config.yaml
rope_fraction: 1.0
qk_norm: false
grad_clip: 2.0
decay_fraction: 0.684
Each number is 500 + 50 x the weight over its row's rms, rounded and kept within 0 to 999. Layers, rows and columns count from 0. Numbers have three digits each. The size before them is the row's rms in percent of the matrix's.

# gate: layer 10 MLP gate, 448x224, rms 0.0948, rows 9-43, columns 0-55
# up: layer 10 MLP up, 448x224, rms 0.0948, rows 9-43, columns 0-55
# down: layer 10 MLP down (transposed), 448x224, rms 0.0926, rows 9-43, columns 0-55
gate9 102:524465443390589500504515496436440450448548599517503539517484490444582484598467545516458558469530551451532422521547428513486509439579388562504525503524603487475537514555
up9 106:486526506450506463513500530507409518551512456545513482539478443433541498532551560428566524420546560514531428439533519511596597566468520506531455501539428443401532476451
down9 103:497587486522486512504492481501445512490530595471565552438440467456484522527421504436497561510476543478503549467509460491581588405663486507490476522448613494520521480476
gate10 090:530404526538535504505508521527506453518459460555551519482513584495519507469467546474512532506473533505548508488534454555542337415483553521497525488540548426558455462514
up10 093:531506482463487574515496445432540519517495389556509476596499505541485433517463493493407473424468527467534454450498460521489570547532443484511495438495505553528509534533
down10 095:410531553518548524572533507527559463379484518447515507407479499495504512398601511484564524529504502555530463478499428501564534578543536451587583533459475549537460467453
gate11 099:462511516502518514500458502339423486512505467572446643477514466407482479481523507493425536606480547506548469500534473503516492430557500521478506511533527507394499431504
up11 099:440493530499465505462477395499426640500471512490452470485518482597568503460443534530437495512567385462593539488482541493477573553467398476503492509580479516575446449488
down11 095:495522534445570551488461510561490547493550592447521521470507506434487498562529572495469443533555472394483516544479404503472568487501406476527502507539580497465458582448
gate12 103:536477458569505554454452505524484500436648508493514497478543581437549519557551517481528483526477463478478483527475526603493530527544536581538484556551555440467541588472
up12 100:670513521559543480574488522567500543475411447552529567446538551408512477517576537458473561516495491607526502459453478486477518506544515501583490564543500443510423516573
down12 102:616451523555446523495493474502535467443463408587459427470497475486452423539601496518544503462531467492560493457481546462490525420436486455423573425593484446463461505539
gate13 098:470460475541493447500536449436456465467528550544543491511478504492572483521623491520508483541522469514497486504490485492482524486625471529469489488578464439458480497530
up13 097:497515435468450458502529420506482614481433526563562498460588513546424561516512464454495500622472483434453479532511535450542461467577446460449449381581531605531489494552
down13 097:550549549449525450544521507480550510495476526452509545525477578487475611507611474531514465411501445423427447458505484486547499245529495525495438589498491490489489472530
gate14 099:478475496546532533522516514464568404545614526572510486514487459501535466561467488489524553486461581549503531513477513451496479412416443530494676518547475488584515451463
up14 096:676503482511494423592463462490512464487535623468509506450407520495486457512592524541468444613513448530448557462412500505541462538437568549455537503503464423454537485473
down14 100:391395464499496490462486551631421428398488433514573525623447479527543531481520552521465520521417543571531533476527469416504506571479451521470474406491446527527459544550
gate15 100:498581491549508473556526516473501473616551496555529433524448503564415456445475533567485580491485428429494575527557537520613549436478517531484449499504477547425533591537
up15 101:440430426512555537515372481567459555446480564524467477449501487426576400509499616398549498515449401490514497483589506461464539514549442475437478533566471425517607514533
down15 096:450513495523458517432543470530596540526498443504551460543529550514515476490431424465455521601473466526500448585459477538501439625467409505555470511438451398551502386484
gate16 105:521421525440473549539480535491491462448513492592415529599452410474528543502527502546546486545461479595599483454542513484507496411430516452479474488539470460457480478483
up16 109:470473457503501534533465493515572492479535516496529395492417494501541491526549479550463465494512453545502602546504622467538482496544447607477535503478513564529445509397
down16 108:484554448564431503503509602477601517555540504414495433536556507504612508434505407499462439572444444549431499503518555474506470589610417498516531511515452532550483490485
gate17 104:481575526639429535522501607476471567390540460521484512517525524472390475594428473548506482493484431528484477463497468570492452412494444439493479548522463491481428445530
up17 099:564512536454450483476589418543461575442518571468475539518465535585490549451613505554551504482539511515513539473606547471357530533486451517497501539492495525536565563476
down17 102:565581489508484428513480401466582477570485508496525515566544498503500573465429601502495557541475440558471493483552497463479459576533382376514415568490506549528432562574
gate18 100:484504494464479494438431542571493463573538472558475573474476566429418527450507433511495495511512511528446400463493449441474494434455505486475442522464474545462590555573
up18 099:467482492475627534513546494514523467479525421496529526473464467571569528381490470426589539495452537441582549515441543563509521486450456487607418485539499548528490569481
down18 103:575451505508504558497461482453520439494435482487485491473592446485515468493524586475515535475441463384512512506430402511565397594497457521535527430479519557481515578478
gate19 103:460456498395617468533519497435530473486507529416516550510443564477440473522542510540441484514557530440514509446529503514548562505613595529502537500541537488530505466470
up19 108:498542585493442561457452501394574442502504424505552379538515456508500447575556510526417523532510529501511486506514516382504552618548515468342512511565470456513505449509
down19 101:479529575455506521504465517498528544388507454475523520522458483429512484489551428451508521525441537440533484516612539455507530654495540424469450472504473584419426573456
gate20 104:490534432533515482460580485467482471406639411554498493431617495498460465539633433425508492532480478473510468486435473587582521457507464469522483389589506582483495477499
up20 094:421505452504510430548448504493434554479440487479634503473545565554544483457511457513492459516498589574507459421469487526527558478548442567544491476434594585468494558504
down20 093:455458526490526519530554503440320466511526485514445478583526512496515397512557399376597466522485545520478545471478573511503561301557569569540478466534559512549468576514
gate21 098:460457512549531562478456491415532502533622453527485539508506520493581460470471454429569602606353371487406489477577432487492538546465436463442499498533558469512472468484
up21 099:547554486538523425498525461474497460508477522581586514484566425511475489418457602455492527557527373423546578477570420415591523438481460508388557569518561500479521484452
down21 099:543450529406510503428497484433520552547482477505500484571497549528397510496521516461494491470504541535519495518542561479518500538548471449423515507528492639577610586442
gate22 098:465477396477498521528494468428511423555541417466601611523456504478408465430521477469478514530561527464507525431582525489465422570513457565610377548437553510496543567535
up22 104:520489380513495455507548451467415470445522467535542431510437473488486426536455502497424507448537560504533530424414543458540448512458517544517527524529435453470603532495
down22 104:494526436576462458509466505501458521599525439518544454508452535499518549397488484464452567480519505532511480447525516514501526486512484559557435520505558496443522488537
gate23 100:459540522426556518498565500572461401456522505527496443451484525521463504401507445448520411525533552492534409499363435494530456515561564455465590507408532413461489376553
up23 097:509510414489495432463533533487493463456440434451469568570562532448557543560493524425522476502455555462553508446575478540432537410456492402525544548425460466514466516453
down23 095:434522516437512502500467496484453494408441516430499555471480400497487543542485543493443548478495469473519554418545556565573554439546478449497483526415468539537541475518
gate24 107:455483480449443513515589486508497473512547556537594454534620516464496502462441504440429603490468565599527487575453547487488467544509470536520532495428422548507464529493
up24 102:481481492471478498534467505500535512505487460523587477563457423507519466486420527491520453454377600604404527432580473536470497485504540589490484498479511582391578503554
down24 101:523467485494434474575523479521525440465476518508460486478516556549533494510555496443441530538459547581471521395491525526532463409498511538477589549519455504542459468464
gate25 096:610553550494557531428427586489527471485505572490456573559450512503482537539583533504487523525500446501453602473542544545561461457469501504463454548484381469500423491456
up25 103:438498548473454552479472550495442532443494517537463482457495502492458451608548446520480497471561569485579495470520511504489453424520502464523474517481434507464466585464
down25 100:588551410504570514489478471489458407511494481509512474532470415459515441606573556604566480512491550451448405478517502543462435449568546414499494528497491507495416527534
gate26 104:525584412458565591571438492480518575507529417573479503443572495605481503450582568499465567512424505511461533499500489426483518516548456525487449449584501471532473520472
up26 100:592450506513462507530584509495482478461455445544397422409460516486477521536593560490497457481430575482552428535476496498468550457459456572475547550502527488424462512424
down26 101:483538449560518543491523517510457396568407455525535516456379578517418518499496548505390533554441496440498524517552366484497475309539468453465566525493528497481415575397
gate27 096:422477485467604635510445511531473468531457479472619549494468438449573501439524509444453458454405566424526502542581534564499524541458407442530491506527503497481438450475
up27 102:565505495471526471459529475493521539386525379496464499548494585424488499434490427530481532524486504478453443471496513400512562601478615453522480423410468452438583598530
down27 103:499448511491539436483552485506519520474480516467431440556506528473422595498513444454449494504572412506454496490372550497503385573426530564575450565461442526496422512466
gate28 099:502552416511513465602531543460457519480593460540432523585547490497594493435604456406417391604508554467525485485538514493390510554532479507560383517478502521431491479499
up28 100:515510380498463539458523615458488492584449472435465386588520449591479498499550490470443440491554512526451479493497545468516513364513585598478488444537420525418549572409
down28 098:602444430650522419507513522440466490451510447498487466532522503449544433533566480487483483459474548510387484431498516576433544390598583553544406554470499470483426507521
gate29 098:442531451498571496553517542462498450546612489536389588430545463499524506517513489472471514436490513417496466585453511507471528476416540516447512390505457436466473490517
up29 100:485579560555529437450520545471539609506557528411486472542512443504493460505530501481491458514590573445455552498511558512481531535555533592457448455582402538532524507445
down29 098:510412489566474514474560477515557484551509424540563436414405453407579467524420485457439448437455382408552528536466426473512494595487525516552550582563535485505511428535
gate30 101:519539536542551454523449496526422551567492422485468506503481425531356546360424492582487564501470437461423424523443420532506526508468517488519580458502448460512480385367
up30 097:470439428498508551487539392426586503433450499512521544456504402550594512495477473508483470454470417521478483511531477462506555522559544483464548594525505538591448467455
down30 097:518466523433502522493464509617486465613543517574519573533567483469574601584526555492482550501547532509380453461502546539561492498474462484520480440492404584429460515435
gate31 103:464458498447533532567427514439450419500457530422471530503406463585461474451497503469481551549567522499422612526473466506473583572479507514529489505510445544555494428457
up31 097:468466571539642544491513529549500437495501515605506490554514514417499476520527508477507503435467520578497417560494593464535575466443513485511549525573589547486427497499
down31 099:425524548434447472530494437492437540395524560588552524516527549484609534535450603549547522549451461434440465439495597531548527438556538493496464544588554446531588492534
gate32 087:559539413483577515607527538527463463450592466513464585530445522526504384440468489621511596479529434520513547546519467552565481511440461525523515488519547613533385504553
up32 099:464448439430482553620473502523470531457431529456549493422469484559456559492505483475512513388502447563500549391501536533480493512451409411593562445475461460533551507494
down32 098:501556523484394466466521453438565483527360524429480508536429575560458466491498518491486515560476500454523444585543564525515441673480591438464456395525534511357488487517
gate33 095:546478468399519558535562498463622486511519529405428484499488491487416534498510498414466544588545468461469454469485491390475475525427513459574488387517456508546569446460
up33 100:486474410548445556539486487569494532492538529509524476501385391418492476552570493475597518577500453479445527446470548487403555622556590439532493521527541524461504466416
down33 101:429505508522435433434447568597455541569471562526468385537534471469511533414541516539431505445463502482457431456578514503540512663568476577449526491525539437537528592596
gate34 096:563511510460531498514462577455569474526529521486392449475478591543502472499522499419479563483556445509444465397480529435531518455454556480426413508568474498449508631587
up34 102:493479539518445526476407497452555613468529441519448533541455419424502531483527519456392488536419495534518545562568554611506493534449530569450594522549464487462535467474
down34 100:517507520503519519547425516470512603568518513523493572529386517523391445477550578527437479601419521521471485587467404509450522455495491509560560522499522452447550424490
gate35 102:554575469459589552532459492492430621483495595438473540494552461451518499481464513511373525569505493465465538556496505518627515479501408506465585437512534555396464484440
up35 100:492559511544515528506514356519456542434473540422462547499543462543505495541463549425542554504460494465505588421486501516522588549502531500572447471488495458490482495461
down35 103:539504483484445489522416496459549511372563521454468500463476576550506463477565496474476478476412450532505513471461500439505530559531610539532517506595593547547488596478
gate36 106:476520373541466477559434514420483517399428543530493549526518485547476533509449470504514488480412445488533467460553478567568468480541501599476442459435538431437434489475
up36 104:508502471505496563565513491474438537472485556512542541521419502611436578521535581445544535560472590531528476489546454635504513372484545466481452426533484454505589442445
down36 109:535525439534593465518450473366473444453483448513519554495452567437455550538553488451467434481414507485479517560501416501562477356565517474459478460541535389534508480455
gate37 100:467443428544598571520445535437418466503525510551556521541489486422582428467520485473509550546473516422603455448485439534574544482553467514402423504557543521531576473471
up37 100:399521394537453514448537568460406523470492502451434464436472575599574518533512532412583507500510542458430573473553583573532463468471484470532549533533499518523548595557
down37 101:454534510485460480452453477549457537432454517475559513432489478582556531563469527380502351446549546558472495516490533447507586546515446446485580487520533512466497538459
gate38 085:490525454519578493482476470453449422443509458525371487448545488545524490413477460481487512474551495546456466500525423477541499622446468485506469485519534521496502473473
up38 093:579466564527536453468413552492484504525580474516502508514612510429520385465524561509462571544570434460431577553528507471452537535586493517455474500575584517509441572487
down38 096:456450572475621481521523444512464505587558549459513472469475485513565494511471435448547491443498532598582505528475591601506509652543479442488533466511477529543487605540
gate39 112:503539355506543363576536398501554491531617475467583543559557535461548472485483499508458440413536528482497438519469394559523513493529459483461445472517490521498468504525
up39 109:496551487461471471505423622406504525562494492395560535569476542534554523514475450471515482561568469475559563575496495539482504600542506455555558461504627517532484521554
down39 107:504483473491535525505422555508442441624423511493545538496513581476529575562514524507467485617502499507578481582455516555537501509507446517601501581471585471473560495537
gate40 110:503424418416568447499539517559553496535557505510500595448546461542497495441512435436536513458443489520514477495550457395460445491419583455547487487495584540491516341493
up40 105:471436554505595564443523371552494541588459480483469420494515490511489416537443458543449495559582446448409500475474548587492468459430495452569559436516512492501517477488
down40 107:482508504464557459566533450580527445431521573591473480570515444550512622549438573480620506562500535504558479462370541536503461406451464561457446495523510486542440602572
gate41 087:499501451531483412496534466547439500545443554511422488480558516586476478433485474482505420478577424472497493566449509544520475462442529405466504421492530528366549536523
up41 091:468581528472428537480503553598590435511521454438465524505480451455498534594481480533472504549491532584484529525505581488422437532469520426458574502464478463469520506532
down41 094:444617468400575601488561485522511532529475515547541437494490413549558495532454402541394511473454509503394511557492449494484512476483488532621471563465431476481419484515
gate42 092:540550458494462551486586516513543532586503370491489532438561502489499433484481518456418500446487476530465623440553557534548478481470508521403463486533481496467524493395
up42 097:584568450539432554349491544566505492412592394491514509437458489472522491458537531491459429513449513541480493461479413439485466555528541618493429561558495533537523449510
down42 096:615521469515511536575518439503450464599559490481450499485544520459502532478540435463535615599482479502515511423452515479540486397515454516466569516507479495442470525429
gate43 089:405444409354476466421490511504629549455509426486557495504476601580473476513447501511503470471534454427426605462510497447486534596539444495441397457552474536573525524439
up43 092:539439534651488480476460531509444519480515476533502459494415487542525443580496464499577412633454430552488492504559522510470516403529493504377552533518492363486483513523
down43 089:461529499504452510502564527442494526541479407543471467421484521518543533504479536468367475431497465467390534517546438532475430472454505535407469561413412472453464485491